python train.py --num_hidden_layers=18 --hidden_size=224 --intermediate_size=576 --norm_place="pre" --qk_norm=true --bias="none" --init="normal" --init_std_qkv=0.0436 --init_std_up=0.0436 --init_std_down=0.0 --decay_fraction=0.936 --decay_shape="linear" --final_lr_fraction=0.0 --max_seq_len=768 --max_steps=4060
Each number is 128 + 24 x the weight over the matrix's rms, rounded and kept within 0 to 255. Layers, rows and columns count from 0. Numbers have three digits each.

# layer 2 MLP up, 576x224, rms 0.277, rows 486-567, columns 56-111
086123132112138090133152163178130149145110167111090130151158104179115152109136125137116102148114096133143110083148122127146149141105157135121136110131119133117170103130
099128099119147075110125137145126113136133145138139119152102157163127142125165122078134140095160111167100134110121121124166108113157129131141105111112157127129124083104
123140072123109134116118146139111124126105118111141110117210128136115091118105090137114094097112075129131093144097145098088097126123075154140120159080159131112170122089
120135112128148119108132167109103159113172096112129095145134148101100129135109137087107145144130154129126159141092150133142139119092111127125095130106132108113065121151
122152154136154143141117121129137136134105144146177163108115136123124136124135124105120132108098147124075118142131066113097122096116119131144114153111167129141129126125
109179144146129144131140125140122138145085113129156133170126124114129110077149137113123108151138155128090149084096093113142121099118092133122147112147126168132127153138
099147155122145111143105154125145110129117125101109132149081130092157125111160158065099113167135139113132111119092165135143093151134151134155091180140101112127083148158
097119126101134131136138138134104143110147138159131131130109139100146116123136101131102139181153103104131138142129125172140120118132125135091110124118136139141117127138
121089075087159111150140112128109123107085118143139164121082167134130124150094134117130138161086148157139136190072083120104136135159093117114124144128072118153135121137
087133126129158153083126135194121135153104141109174136132071100129119103098177121136105170118147120123105108129114129116140134128110137122149115119139167139127151143113
117201154109135151165140180145132103127125130131108112110071138139093093158106144120152138160105132067130103140155160111108166099140127134121097145108121110152148101096
149087113134153142157124136112114111151142131146138155116185129136155145162156131143138157111125154156162115141127135117094136110127148137098134148130148108157167123170
152144120114130082100079158163112136128132138132088103113167097114127084142132131115115149132148092150149141148120133121135152125107087110127107131120109116133114153134
138147104089105148161152167118115100058163124119108091115130121141155129085123084140152081151165144141123124152185174168110137146166141121121105150129043122138127124114
134102146117112130128177193110140116140133098143100137126137117119115108127135114126148153106125152153127149100127056101155119124091130104136106159110141087129086093141
159097148131139167076146103153131109125131146159133074139108121110145131127127107122137124160169157150141115137154125167118066117144144146130129152117110141136102134128
151110090138164102140147141134160094126096111134119117129123105080150115147105141140117108122118102146077165130156132108151172135142067131138100126101121182143180124162
115162175081109121126174119099109135148108135120137082166146112164098146125164125115150173139129148097162148128111094121074107128151114133159093137159135154139136156149
097126114131027147113104120137162134120092142144103079114143136133148131132115170149118126130142100105157147152130094183103131101113149098136134143148157138149169095088
132093100121195146156142119124144086102135134114125148160133151156139120161106120113143132162148124131142164165128122106129142177145122128095146149133140141116143109165
106135102108127124175158147146118136112170152145104123099169163102093139111071126132143124164136122146119119107145102101112104084128146143111129112125152103138146095113
154080148125134154111134165104090154141118111145150114141120125107109107172145121166141115096105137155096133140115182092115130111113107124125095134127119119097127118132
100129103113119120088153163087114153162107081104075126143128103147144165114153126153161147126172098134108137099131090154167139095148128149128123130125133177099136152157
119162140110132127153104126119157126136112155116091120074122152130120127149096146109122146136138127118130197154119124131121163083114139127106149098110119148147130123131
128165109149117126151136064119104104101140141131105103158089155111138119102137126091147128120112140134135146126110129141109146126087132140117121129145108121095147141130
107130110126111125152100131128110112128138131140106101164102127125169128140089157123113139115132150158142129155148089123142099134157148137125135135130115126084096117152
122135158115118152131146094106128108134128138129122106170118145134166126135111125167098099150135128083107134149144167185151115145138134115093128126113099117109121081113
122112102151132141119081135120129116104118138171121131126143149091182105126116109143164154163123163157165142150122138121141118111129161138116149149125142128138097136114
131193150117119139148148144141142128127092116151107134133094122122128155127128151156119122121183141130143127112092120150159160166163109118159075139116127109104134158091
099114174103120123130130163147172096090147114150115119154133135102148160086114126147122133129114112118130093085141129112124122124069132123099076118118103132154113114145
129145133169164127157123125092117131150142143158107172111113133095149113117112122103111089102119127106152088119092115074162097103117129123114132124163131151130102148077
100115144135140095124101124091120102147111175148157141139114121099156144121102161095124108119101151090120132126159134126098088188112137111101121115157103092124147107124
095130148143101097146139152132134091143115117131136102116152070167110136109078113114114155117158128124182135141145122146153096099129136113111161166092108082104115099128
089115165119137133103167128080161140156172142159112125149136099141086103052089132106130163111153120169124102147147155091149107134113098150163171138095149121117124115134
103123152148151090123135191140124141135161128112124094141135097119131122148101141118141128108143134121095116162157095112147135158106158143137169117094134154133122116148
174127118153163149109182136113147181073111116157106135104103159098129116152111117130155103146137145161152123169156105125142131115134108124128111149103114151135103109120
134142105172122154098157109120107153129128130112179133140106129120146114193108117143120082155117116124118150181162127100145149124133110087135098108087128091066147130120
123152130116142095120097138141116150138164154090143112136103140121117083117107165152118123139115114102103147147128136116160126183097145113141152107107097099160141131157
125148110137072122141125094123129154148155172093123082091148157169118110124135170141147124111172110122180159120087140087148137147080115110116132111063073117125131146106
139130109156138146122121092165115133135125152096134110106128106088146122113180162152087117103113102125115128126133119134167153157123119144102115113131139121137117124127
091089154183119140164139120141144112160136074134136174103118140108079100074115122124113147115142140116135134144107135118169150191118145118100106128115148107136160163144
144137158129088091169117112112104104161129118082152130128169101157147130161122130099109155139140111171130144139089144128089096119110131129115164122088128144095112136169
081155140122096151105166109141147122146127100123148095154124123142096119116177096158113161085135120150120168111157137115114144151154140118082111175131122160084130088157
146119147103154101111089096128143117147112145158142096115160100140126122072095115098130102104143167151170139136120113184145075119080123124116112104155076118107105126166
155100157132126121127135144107142113135114113128141150119120116081158139090096165133140118089114126149135137101105122101129124151185141093172108151111115160121122172122
155074097140139153069118127120125108146111164116126123144125113113168159127115083112113154124155139152123085153134126147103124142133119108121157115119087114135089113113
138131151127134174158113148140127147123129101173151141138105147174075144129113055179147097159141145066077084121088128135115144164108153131071117135142126151114189056118
108107155105103087123139103120150147094121118101118128136145130118133122167137144159191120082092122114075158104106113149129106120146100120114124083101132106126180124132
153144100134081132092126148095134124137094148146176110172133137104097158159091108140136100114144133101126104122135118126105101112151102143159160094104129144081120131118
151113113124121119133124150149155127117119165127121119143113153151107123132150145130100120082129148160092159113125120117121135180081157118154096136112134096125153155139
171126116142155143152105110175156120142166114105149129113098142139146098101154120112118137143116143094146120104114127109125134123091087133145107140100057120105090144152
056113136097064144106108122116116123100123126118107122087101091106108132155142122127094112140136120070124093099093121190131146182164151093125138152147140127124179146118
130134082136109124124122101160114115135137122143125122144133107151165138174120094135107149107104091132168109113108063101145147128145117120131121181106153080106142106089
125148204148121117153131163137136166095084083125135179091134107185107137112160128136122160112099151103154159135116139116145133070110130108110096159093121137148168128104
135108116155121088106154153111143130118121125109113138103102126153130105097134122113147151115143117180170115177110130147153095124157133106094106129098119151155146148150
106114100155131112090119127117121126080194138141123171129136146193155067120149091106131151132147107101116130110131097109152116116109132113158117124112161081136095105137
132130110152162109084118096099125155123149105127159094085141112098107158138171138145175132087133131177156129120141155145153110128107130152072107109134127162159132116096
132160095141134165126117128113114108111149155134112121120134166137114133148127108098126134127139100119124152146110106144171142135132105145120134090137124177133163096132
133096096096149135113091097076152106137138113100112099128116100098136149087172129125099135147186068105128121088101164138113071188135127154172112131113120109157110136137
082165104076125140163105146109139102117115118143165132131111131146140113185121127210130115148135120130115090108076113138125160118125122159140137124105145173138154126157
148106143111143123144133154072129118125128153135088099140108114127117141109120115133071109148125150131177109135177122119122143122138146129121129112109137114160135114129
076118101144121127100126129098101103078130113093132111143167089146140150109139103082117164144166130138113146120138107118147138192124147106094115119137087139159133138066
131130200108139129090138108110114112110124081127153145134104180114137078146149091120150147141113104092150096136080103133189137184100166121140143138167142144123112121109
127114120120128122136091088096107114110087156096107169134115166150139148100115132145157127122154116110147145102111126116106123100139091093129112119117134113139093147158
081142099098129124153138091111143145103117128180101115052087086145188146117173081110158116096142109153111160143113189162110107072135147138133113130158147130113120135168
116152132155122138123155145151115159105132126124101119136133126122145073106105102118164145140141104158097127110144143133128126130100107139117177107107163126123119171136
171123133151139142131105150097149133147167108142125113093111089138138130116104132121121145126125128131138126155172170145111134073104094087137159106122144118139142123119
105135122140155132123126109168123147117115119122114165090134101157064129136104104121138104109087118144139114156145114096116159095089108147179117107120095120108103103161
114127116137128114169101095180126084105170208151155126118117147116181121108087133061124143112107152155086138115166133173160137130183108151052120119110146079071109154122
179163159134138118206172109096135124171126138198156183132099123110116141126137105131134123119124150124109140101134181189196082124145070155152145145133137122176136137128
085138123145136138098127132118150122126123105159158162132134122107144155143143089090123115147116128143100126116145103121105127138158091107109123121145140103133131146164
199122110154136168113135082094123116192168140106161131119110081108147177097164093123139129109095130132126083114133179140136104136106163107067122162103074100127129123130
090160143105123101128147149100108150124158095122131104124122113138136105110138089145091114144143118111119133132130120148139132117092160151103123151149115126106101128116
098130117146127094106103110164117134110170118117110119094132152140171096116102102096168115165150145061123140093120125200111118114158136113116122161099068115117132142177
122113138130128143116124125145104139117149132106147162134097089121105133155097164144138096114110127086137141094158144114093150134182158138097137130130119115104150111060
131131161125169152152143098118134113106110146106131135139124083088133153106144094130154124140089130125150147077138143118159090130145151175094161090129206160091128127135
148100162147147147139088083124157135136142123110117126144145152129069140149153139124140151138133107096134146097153140143161079118119101149127101142133130146144123171125
159144108127142111136162101151094177103131137132099134144078134176107157113073161117124120126149128082104132057078089084107115081120118112124136133126063123097131143070
071112106100106103141104168168155166115139120114129103107120074121119145146129124133126161127080131112116154144132111122071128113132128143144174151163135120069125146107
140120098134126149106080118142123102177147110165078161179110155169161125142157135133141090117129101136151150092140124100090116132129093126102142138145097129148139133134
141130157136121116164123189117158111159139110133154184145136086131121117119150092142176135114120124165124101121074119115079112120100123112080158109141129132168143102106
136098165153087063182127102115129110099128139124112103143095121090121098116148112104128105137120150152132145098132123136146108127090107128157123130132135098102118139145
# layer 2 MLP down (transposed), 576x224, rms 0.249, rows 486-566, columns 56-111
133127119127113084111155130120194141143128134130072157121110109128156145125128120137141118132148140119130162128133148142100080117123122107143120162127118140144154081150
134127135143132129147087137154114115100112130121159087084116133098117138155137117137146162126100133128125088137122110128161132152151105122153092124147131134116138154140
105116100136154176135090106127139136149163059145128109118143086131093127064092162142144175137105119117164094119127127139135122112119119086146127113175102110184168062127
163137109126159122129140095129106085139136128141122143146090120116091155083092128121135130135168139083072173096078115105088122095177151131117147131114071112169127118166
136128132133115131136130117111111195107172147140133156092129163130150161115168151096162104125112115122127105160114090126109137131068140130177122123128178123116074097128
096154149146122097127122158143136117121180118109177089157129106119115110142120095083118144131103121074117120126148154108166102162069149223136149121111122096122099140127
129143140116154142171136163124114112146151134116110125128135158124110104114135146115113117134116115137153100096085126163125078130133148140121132093126143112074119113167
118101096130111115148094171107092163141137115170139127144112129105131096117125115160118134151124142105111142198124127167113135150130140108099114103105129128158066154133
120102145103123132143123163138139125086116077147083131079151172112095127149051125119140127177113115123128141176140150066106127140131150122129087155100097121127118137109
111106130091093123112148116117150116155126121100124111150132132134128138057154131107118137143152101107144118129126122125134158113155138136152116151163125149112177124075
113127151116099126133113153157158158149160187135142087119120102084103107117112122213109166138119155142148121106148155124080130094120136121100106077140107129152122174110
157137104116121158097113111085103126143127142148193178160121112163131066141142108113093149105154132112134091150120135089133118113158105129110162132124174116167119146133
143122135128165100153101149147116150125166130082107093125138093140140131186111121121136137125126106157131141157143131147123113121112095125148122128134151151134133106122
113116138146133113173109114136141084091123150170092141097133122111133107107134109117154152147136124143092134101129116126128094135158150140115111135110129119162126124142
149119134142115133148137158135106133157147121144113138174136101106118120160129116111168169117147083145141131111124067122123139145087119138150144150126118122138085123181
131133176104119133102120116123144119116143083156122104130162161192138134128101108159101121134101128146084164107136109131123146154123099133155096139141158150103149125171
153099126123124135138131097126138110123088107162121118101127124138134111104108076134131119118163127125085145103181133051123140109120139100123126159111113128169152110151
155160161129169133162159119112086100121147143118134094114133123098109098123114101143136161114132125134123156195159148144131142146126084145175176096151140139127160140155
095122103136121102125148139116164101124128113158137109130132123103124174119127168158100134119150054155114138117139136126136102153079151100112094121175151123107120125124
126151131122096109103143132143182126171152131161112115089148115124105149094120120110120119097149132107119109123136118105108128126103129118141125108158135123152101092113
148155141112126143146161138089105149118120132116154110164142115112119162125101114127107123135101050133152113197180108126165114111159091098162152183200138136105127126075
114117132132139144091137134134152130137153105117169121119116130134121108119146101177140118120162120157092122112099184115126133079161120113099121145128108132120130138135
110136168144189098128140154113134168136130076082132119112174118117141161125137149102138176113142114119142166105148123180147139145137136135159153110148131167099159141124
124122173152194125135131126102153144168097098115153152096162113174132139139169113123133183092115110144112133096127128103154112114140119130128093100153124153097133085118
138098138139114114150141128153117152133098156144141110144133110102120109118142179136115148138117137128103121140107131148158145132122144137132091137156157157141125130152
101137134143118119135124108163146144160109094100176168120130179129151095096104142126113157134139106125139148130146123124147142128153157149133163131066097152128082131154
101140106143141143139140124106139094104113144113128092131106160154131125134131062139060136153102145110079129122104121146121130147141127110132157145055106123131109078134
113151161139098151138101156168108122083131128112155103168200117144150128090144094138136122141130118101130131145141169140115139125071106126106154153116092136134137130148
110158153080135123138140143070141155160065124111129130093169122122173139144109096129112091122131087120145143130132128154157107127144152146130099148130111097148177118138
113100134100107137141112133162121119148134088152135131154132147156098128120132107112132139098112121141072080079080113123130137145104151132123134102112144134129108146128
166178111162176114076112129113071109136098128141151157131123137130156133131075124105120148094096148092149109099125105092175137082082114133156136138157166095151186074050
126132107111144120131095126135179100137099114151118122117132177144092169136097100147150111094139106092114142131100157149095109171140091091122157096129057128100112133122
147132118131149122126058148110116108117127130115128140159151106139121109126129145143164149159148155143147135092162154144119135117137132144139154107178124153117136152093
084126093145107140160107132138129106148200123114146113079127078135138088115140135184124148140171128155208074079143103114107124102159105085144129102101116113112133070130
126158107160167119098133195118104128103174166142129096135111117104109128166125156124108110106112139145114108155131156123153130162094150141146146129072120110108093072182
145132154146112159105158139129141157121120119130123153117141174134126172111164123181123130138110159121104155163108112078101111111038106113151116135085103152123147147106
128156116092122144151157157110185077131161137160134120133148127098134130128115099105091144122130099139080148161128124114159129088140137096093095115112087166110163108137
149113129132119157114108103096140150166178133123140140121129103127122136083127157118125128122136135087170100154141155093130119167123129120133119131161150159166120128132
102104143130118137176104136121145120110178112119161086175148114141124147138089184136138157136146114152081125139102131091117135151145127115144127142148147091140104123136
092128111147113113144142150114079122102149144120127116135101152133147127132113098119128137118127145143139144130135129141122104149137136148145125132134097136116127137117
103103119155121125163146163093180112167145123096162142095147150158137088150127104073104139098144111117080115162084137109136121121133126095127080142168169116115149142097
086111170147136106115153105106113120168108128132163132107135099157156138163122147137168106165164133113153140117089171128114095110154149061095186146136138135136136139111
126130081137110113162144121108140125132128114145118116173099161119130079146129102171116166073166089109115150174140121193136137140111117151112135099137169073105110124104
154176147099141058098126097129145116111110122143114122117153113137163094117102076100149116130152140121164103179160148144126114092113103155149117131099124134145136126128
115074137154109133138117098150133094157118101145111095158158118114152113149115145126107065113088137154141100115100126124125126175094117105115107134121115108163108164114
164106124083131129068133144092095131126093146151181115139136138120154118127090111142103118139120148120110118124152095097126139093146099156138152129173163140135166109082
145077132112088092137126170145154137138113143148149111100140139159080115136080107145141094189146124122115124151127125131092087163098166092090125129113097131120170135149
098091140108153100088155100157169143161102134144134130122155143107151149148127163136162117112099145137140163139096127147125132096115126102120125103143124157113132096141
098094089133145099071148118112157099108142123152115126152110100113166185120122184122119116116100101115154128122126132109136107119135153111139143091140117126159116116154
130134105182160118141171170124147125132126146115128101131106119120147131144131161164164152107123105130052148120131118135107107143085129119125084136107135141109122115108
130103137148100148115140099110132113128107130141148108095091120107125142096098142145136146135148192132077119124159113113116144151130154156138088143155150108197145123127
100116142129138139107135151181130149111111091166109129078111080128118148126140133094140138126114127113180140150151151159135128142135130100097118131153122168107203086131
136133096086147123099171098139087129112100120146123122157124146106138128150159146130120101123149128122130116133058108153132144127138139143149093116134158102146167122119
110114163124134113144139093154134118125105142118110127146122112165148141124137059179127155120119147139100136123108092114115113143069115127131102123143174124131190158087
156125105137140108127190107150142116148139135130127130132168100088082100138124135098104151162124121147109118118145159118118120112152122088133114140118151111153170133120
131147120104182137138111114091131119128099111133127103107113156108104102156102156120156083152147119145076139152162103138141148123139112155152128129156095116173132120141
116150091150170122102135093112186100116133177102125102140109136184119153136144109121103146122093127121182147135132156155118106137110173073103117087122168120116137103116
141085146134140116145168140098112161145109127110117156138085132089120122139130108120147142115124150116094113122122108090123155107120142114160140165130118135129107114129
109082115128101139114143116116107146118126126098124086096122111191123093174158119114109129153146153128139139092095109146163112134178130170113113171108114133109148119102
128122128098141093117134097150136116142097140131159128096131140161145166105119133108133088111146126141158125149098105155151094118113113174112133128122154157155126104112
145127145156128136144150107145144160136108104123097150171136140126149133130084113148090117115156158146113085116124138114153126121150171118100128088121163148115152133147
127122131122104098123146144171157109142132155115129125117134102109120167160157138130156101177130107128127108119137125112107103098137124115129134156128097142141149114103
172140138178134128145138120123121137149181135128145111108128129113160125146119138122110127152063119108100105133171155141113120192104079088136151103103128158146046161121
090131130130107117155120129124096123148135125086117108116135125092155178127088111096160142160154152103130111105124154103111136118155091087143101169143153143135114103137
134105114146140131105145144116148111140094129103144160076116115136124106147131104143135093111101112108090102158063141150132179131146103146141113111126113087116138134172
098165131105104152141095117078134101133136126132140103123102109068116167160094116200106132076156104128119160134125132100151160144116109138149122114152145107136087117142
129171148146136154133146091152121140107088089145099102141103118176133120121085109104103081136085128136084156107110178126148132088124155158145106124154159153114156112101
109126097145134142118082151145149093107123176102167138129125119174094097109141114144118117100165095127117150152085112138130096147103113145186164085117136110094119139140
079107136109121088138144124114162144129116143113102156171128133135110118169178129161145153163147146080134120156081129159116158130132111092078145158128143093121135154112
141158128133135122193137119131162165137135132099137175120121105157141118113108124098140149095163163111123134135141166151148128135102121150132129088130128105139152132139
117136142144136137094145133158165111131133088161117160144119121168154115129116109134111120146101151163126141124144150153091080099124147138137094137132134131145086127151
112118134137118115151126107152131115133203125130104108111111118113137119139102115145108106143143132173138115118126165119155159109125123124093133108164090135133142155144
135109147136128097155161130089139102074145088118121137114130132072167143128123070135092122154138156145131154114144104153084090093087118135108146168134122097120119110122
124122136130149187121076105151116131127152135108111153144124176151128136141100149127079165092065123136106135133118175129111129091139142157110137102156122131146163153148
135172149113125143168155097110106102143087081157122102113138127136155114134155095130108085147123128102147092159085112127113147142084147083127142132159130112168161127124
140106153127133101161118150120121119130133151108129138179148122105108172106107128084156142106142144134142130105149115168147108107120155167131110070145134164107133114134
139138080177106151105126096119164153118149086120093142101114125123112189113097138132119073139111136101090094074120150160139128122142111086122116111127143137116135141141
098130157108160124104108148118124130126094158082180138169108143124107136126159148084123146099138152132096150110084111128124147137121087115111128155087120123138112097155
127128109138107079130141100125152072119150139122122134102165145122142162131120102140141116144113123138115121137148114142126112106157141090143117100108127163148135124141
187139117159159164117072138119106109120145149116131126161116146134176167128137121139126124101146134188144132140104119098128107118123094102124119116155118105140153115129
122145127145094144121119136138112115164167148114111153143115079106132081133117103115180116140111128157141117085102098133132145155153095073128129077131115141165144117166
# layer 2 MLP gate, 576x224, rms 0.282, rows 487-567, columns 56-111
088129134129115108103142121119149131096111129153126140159122137142110137146163125098123112084148092108116152102132135072118106181136121127155151144113151123154128104105
148127104119174174129111121150126110123171090143112123137083156137095129186140120134154132114122153099110110151136100113131154126170122099094130157124089118137152110129
116138106160135132095093130103115129152133114146077122157138152159108141138130143093109120093145130084131190114114074083136098096125108167100126133148089110114111131116
126119128102099097136119121149119085121101118132189143116099098157142090095133112098090122141115107131177108123156102118119100157129135149155113113117115128122113135087
137147120118157180145098114138102153146154111129113084153123152107142123091105140154178165169189139124095110131135113149144173144112068098148124174180170194121157145144
088112142137100096102104106140159122129124141125098151145133118149126076148165147123075146106118131107100156117122141127107153103122137159103102157147107158151119177121
126115119117130134132116119167153128121130129111113099111110119162126137168164143116139109138114168097136124151157151162140116118126136153108118128128129148102110106125
150160131119136145086094128161144132169169099127144120144153092090138128135189170112073083172095106125150107103141147118187117128116119109130128119149147139126103119141
138133103116161165156154119094158128106124148122077123135134157170131113172125104137138106165095130132119165132118131110094111145121115132141147137125099163127123089173
114109139138100130137151112171138156145103137108100127165152146108133091146123111129121118143086098132160115068140115148091152111155151133109146090128112179095118102088
070154151114081135148119144139133094103159139115106090147166094160107167108127111179133096146104117141110166116146100149131123158115098119172168073120157160118107127112
119094142112126145120100172132126125126132142143153116117153096138118102143114148134123103126139132138109155152108116095117142154111151134078092131106112114122118127166
060125150171172128154083097136146103142143134092103124146115144154080137119194107100078116131102155129091117133175118144148104149109112143157153168096177122107132153079
127129126124189172127132109150175115108100150096131117121115140112130141125122141080158121123121116129107089090097145134095091108140122108126113167128153096133136124114
119134152102135110153121134187165116146152101159122114122145131150121187136132153135135091129122105103122121118145118092105156125134118153161114130137143128107122118143
090122136122167074129163074106157163131153128140164147153176152123100089147060099129118107139133147116105091128143125103151136116185155186114106194147129104113092116098
114132139132132128161077125146103104129114119108139155132123084148127174111139137121121110115129110091115123095112152116125153123169179123137096152127105122120140136133
089130195095085090123164108126122124131166093103159130150117107146161170100081066107128099132135137119129129142122130125097128129106126120130134154092130168122151132106
095129125144078137086129149125136185168171107141105098081143087102132103091153154114121113121140142124114115091125115122127143096108144123157132100156125124136119140105
128122141104089158150143109161135121120137101152129103103151174138137150122136180128138128131078138118100130077147126103117135094123147147120115161103140127126158102142
104182122146107121140153090152137105102107109126114168120102104144111143124127113123154166178142134104099108151119123117136122162096157119122128151143165119157126156127
088092128119090141132146130152142132143103109129137122096139119126089130138132140155116090149154144149105122106156119156116085119093128148092145082149112158095114122168
113129096123149079107121115132170134118111169122119100119075138145181126115070147091147121113145130120141109119125122179163155128128088148130108146158139126126058105098
128166123089159111107146105129116137156124112124104156117138128086131153137118131137112133128134091131152149135136092132152120142122130167139162104117147114106143140169
141135098129125103103099134152139125089116140135110156118173119131108132116146125143111143131101141121154167102112150109125123125110136154092144095164126146129088128140
199117138132143131117097118090126094147134131134087100143145116172109123093099129131106112158131108133134078159137139149146134096105136106101135103131125136146119111150
127108155121145058114151132156130121111096125152113076114128131144151104176163139140124141140147155148124112103093119129126150118145105110168125172146112156127131140166
091104198112114116145078114082137115136077114099141093113193104129147128136132149103106134152098076114147142150149124081136118121087147154059140102147058115150085103156
114142080145139125138106102138167150109147132112146118103109156135083104148101109138121103123119134162148139096101132132056148127103130096123161132156124128110088163109
154093133142104138167138118135150091153137144120110146143150143128107137116142122131102116116139157178102167145115123123145132136203139157110155159159142108122098142124
143149101155116167134136137117119105138096152117109168125172119116119130111117103160159064134153135150143112153126114125152173113165116141173151128112115178134128124134
128107134164151123115187134143136107120133120093106136104150131125101124142109123121135119133131141119120127136141099125123139128092134122126125131091104162146121071097
133144150137147102131124133131143127170148120113147138156083104103170189111118112143119138157069150168127147157101129108108165156068085066093181113146084128147099070101
114092126100107108140120129135143172120119126093120102115078119152091137138177135157108138091156115138115109121150157173133138131137128145120117108147133106132147147138
145115151100157131117120141126100122164149110136129178128114128140150159134170135180124175157130143103159166101120134105107144112093136084151103138161155115132109109126
134129137137111159132073120110160098105118132136139078119142116134141114118138173126112164135134132159128122148118141128136118138137130113127159141130117113166123168157
164128119119135134132153099141143097141128141138146155145127108175108137091115091115161137148095163121198089137172120120115164102141104122187104138120152167090144165154
167105130122194164111096156103133139127129132158081129147090137117147126117129100145067115128094085202104121118164113141096117146173153097152078103162189152162136102132
130149137115130147114134099102139143162124117113115107122126111107141110107151160141118107132120090145098093099133115127121171101110137136106126106122134106134111136131
131098102134124117163164147134141092096106116074115068138140155178086133132127108186111121129160162172172098127175154143109136115151184156094102130172145158145103090123
120112132168120139165125105110157130145112119159100140169140151150134091157124112114133138151109091198149150105133092080119098166139123125104127098182095136095132154139
159136147093110110132126084138135137167090135167148146146131125096128098148169151133128093149105101140131112139108067101111123137135124139129154143099077142114125116115
104141135123100119083133162107122131171128134177090138125157154145134127122142085118129132145111145170128096120114148091111109111086125118132101126120170154143142101111
087152166132081128115171116104140155139132121118111118129115149144143124122135154114135122160134171134131116133110177136149151156111156114100121124130129088139121125136
149084099102127118109106099133130128136104124089123091149167105120149161137105172176111151133089150207151123107121085149115070124142166076103105116119079089145111157137
132115147131084135116190116171124140144146145121152104116098148147135134184146133177134091099104110164155108058144142110108099090116122109160161133142103110155122109128
157152085116164124103099108141110155125092112144119086121132128162139107095118141134177107092096113114123093162113129124119150151151114119111130119121095163172094084133
128123136130134117136140118152143123081133107132140127124124148133125125153151099120120065145137091126170114151132136104134160104137186107162144147139167115143153150080
149140097117125101100149121141117125123129143176129088149128097118128101098158102144123095116130128138154099133123106100148130149125131136132118162129098126106156143128
136087101125100096137113159111130110132116083143137141129132129104121124132177139121091145120124119103127132130092151169104130125168177172115103120100138152141149115114
115129167096139111134109131159140173091121096109133107129122124122114121129062132094158105108096103069154146126160121139119130083085143099098100117143074119112133074095
109128094159099128116109143158135160127130136108104118136144157151158105172129128134111138103076093105137110124158074103163151171148076109150136129168146125117127139127
109097107103123164107143120110102117192162128117077146163161151114103103112125083133150111131179131145123115085182103093094108147134107151102118129164115149115103176121
163146099130120152114145112117135144166148125176119154153110113157111103101109140150088135162157123091075136096176123126116139157103089099150121153184145124101127089134
097099137126124077137137141127133104122137091172112121124110108149145140113167138111114123110109117075116136127132128150093094134091137139151132149093137102104162135124
122157132136124189096137133116132137165123108132117090113120154108147156120166155146184144110129105099129106141139126157094138166145114160095112105149141133093121108154
139146143147129134125142091125136086112114141148114130113108122161151103178118099093068100135116107132112173123144138150131109150114147151146113069142150153075146106146
140137158125091146076175130174144111137161122128111133091103110141129110158116119106089131136135151120148125171174063147119167109164097121105128139157095119084132119172
156146113119095134095132119114156060102117157152112096139141181131122113120155165107140130089122135134114151120151162141112111139129145117118172126108145121091126125124
069154107188074102061149131092156127128132081127164155125137119127148115149104183131143101141102135167135149145121114131146129122126120149115121147195121121105170155133
159153147151118104161101145147150138158130103147106141133104159154079133126142138159107108142090100135144098135118184138105097084094093142146104138126146069135109068167
103138185073149144112136094128137081128111109131122148138107161121160097170102127099126130116100120085159144139077104163159137150119138144154143180155101129138150117122
137142161126103106087144159162146112164109098131137122117112118120097120140107122114136143110133146130135080148131110101136110120109101131097152143154156152128140120117
145108144128098103100138125161159093124120092129146097099105102136123117080139089147130124120129114096112156139078192135099110078139126097145100152159104166128172116143
121146154133110101169121136088135137117140130152143121127110115102108156128133156145104141138090151110165137125096143160145129093115137092200138114150116149178113090142
158130161116157139087168093141114128105092120144142106124136133170115168153120147103181121108123145080084137105096100123139158150153145168126090142159100184148140084093
139125118153110119156126115143137163101124104122162116180079137122098086102121116152106155166106108127168141139176137167120133133131150125098139161126097135137091139102
149136127132138102128127106111159140153119109118119104131152112109137152126113162162099155188122107114174109107077135129142129130138078162172096158169129139148153140078
148158126096175090140160158134147091169127156149123157121136125121089153112129101084112119157132173142099124129136110136153155112133136124118119159107136186112070090101
131120124119116121113143087121127123125144088140122149145118104133166117117126143124137136114140134140138141091131124159135116106095122184148106100141125125107118114127
149113138081116142170097160152188111081110149144104134122110143083128135141126131164109120085140140139098135128140135082108106097114091158125114170164132100140140150141
176140121110107110120123116147122122157134062151138139086123159136131146167114119125091157131063118116105088117112136137129133140166163139118147088115129085135128100092
134118119126163094103143100119125107074157102110112116124118133175103154184138158148092115128129132126147138068131168132118132101155106115134106132083173093135125114134
143134159117150146101063146168135118129187154110152139189093125128125159199121165143100131160163084103137134100144163175146144132159145157131144117104122140147140161124
158139104102130109096130160102131127118135153145132129113118119143144129126142118109116150144069111135085169143122098133150107200103112118141100109133120152103104142147
115122070137108099121200099126163143113087136171127145148156136144134125085129129132115095128138167112151139147116117123111139162137145113117172130135078113120095122143
194131115126128141153197069137067170103133128107132086095118172184129123172079125144141134125178101104098103090105091127103122151128142071121112122139138100116144166101
172130166157154130114155091107128049120130133143157162152124152146122097099153143115094114121165128152120120134113148094187121176139164115125104114065078146185136096122
145093095143128151122114087135146106160169111119104163128107132140142112113141116108146069116112118114146130115123087112176134131134098135133151119131101171132122144124
107123135124091114128126147134135181097100159132144085152157112130155172102141112131132125135137179141090133113101128085117111133130159138144113104126132098100160129136
108136125121102142100114120089141118147102110124145092109133127136168110119092145119150113147149143178153128154156121103106126142095161124118130109128172155135131139141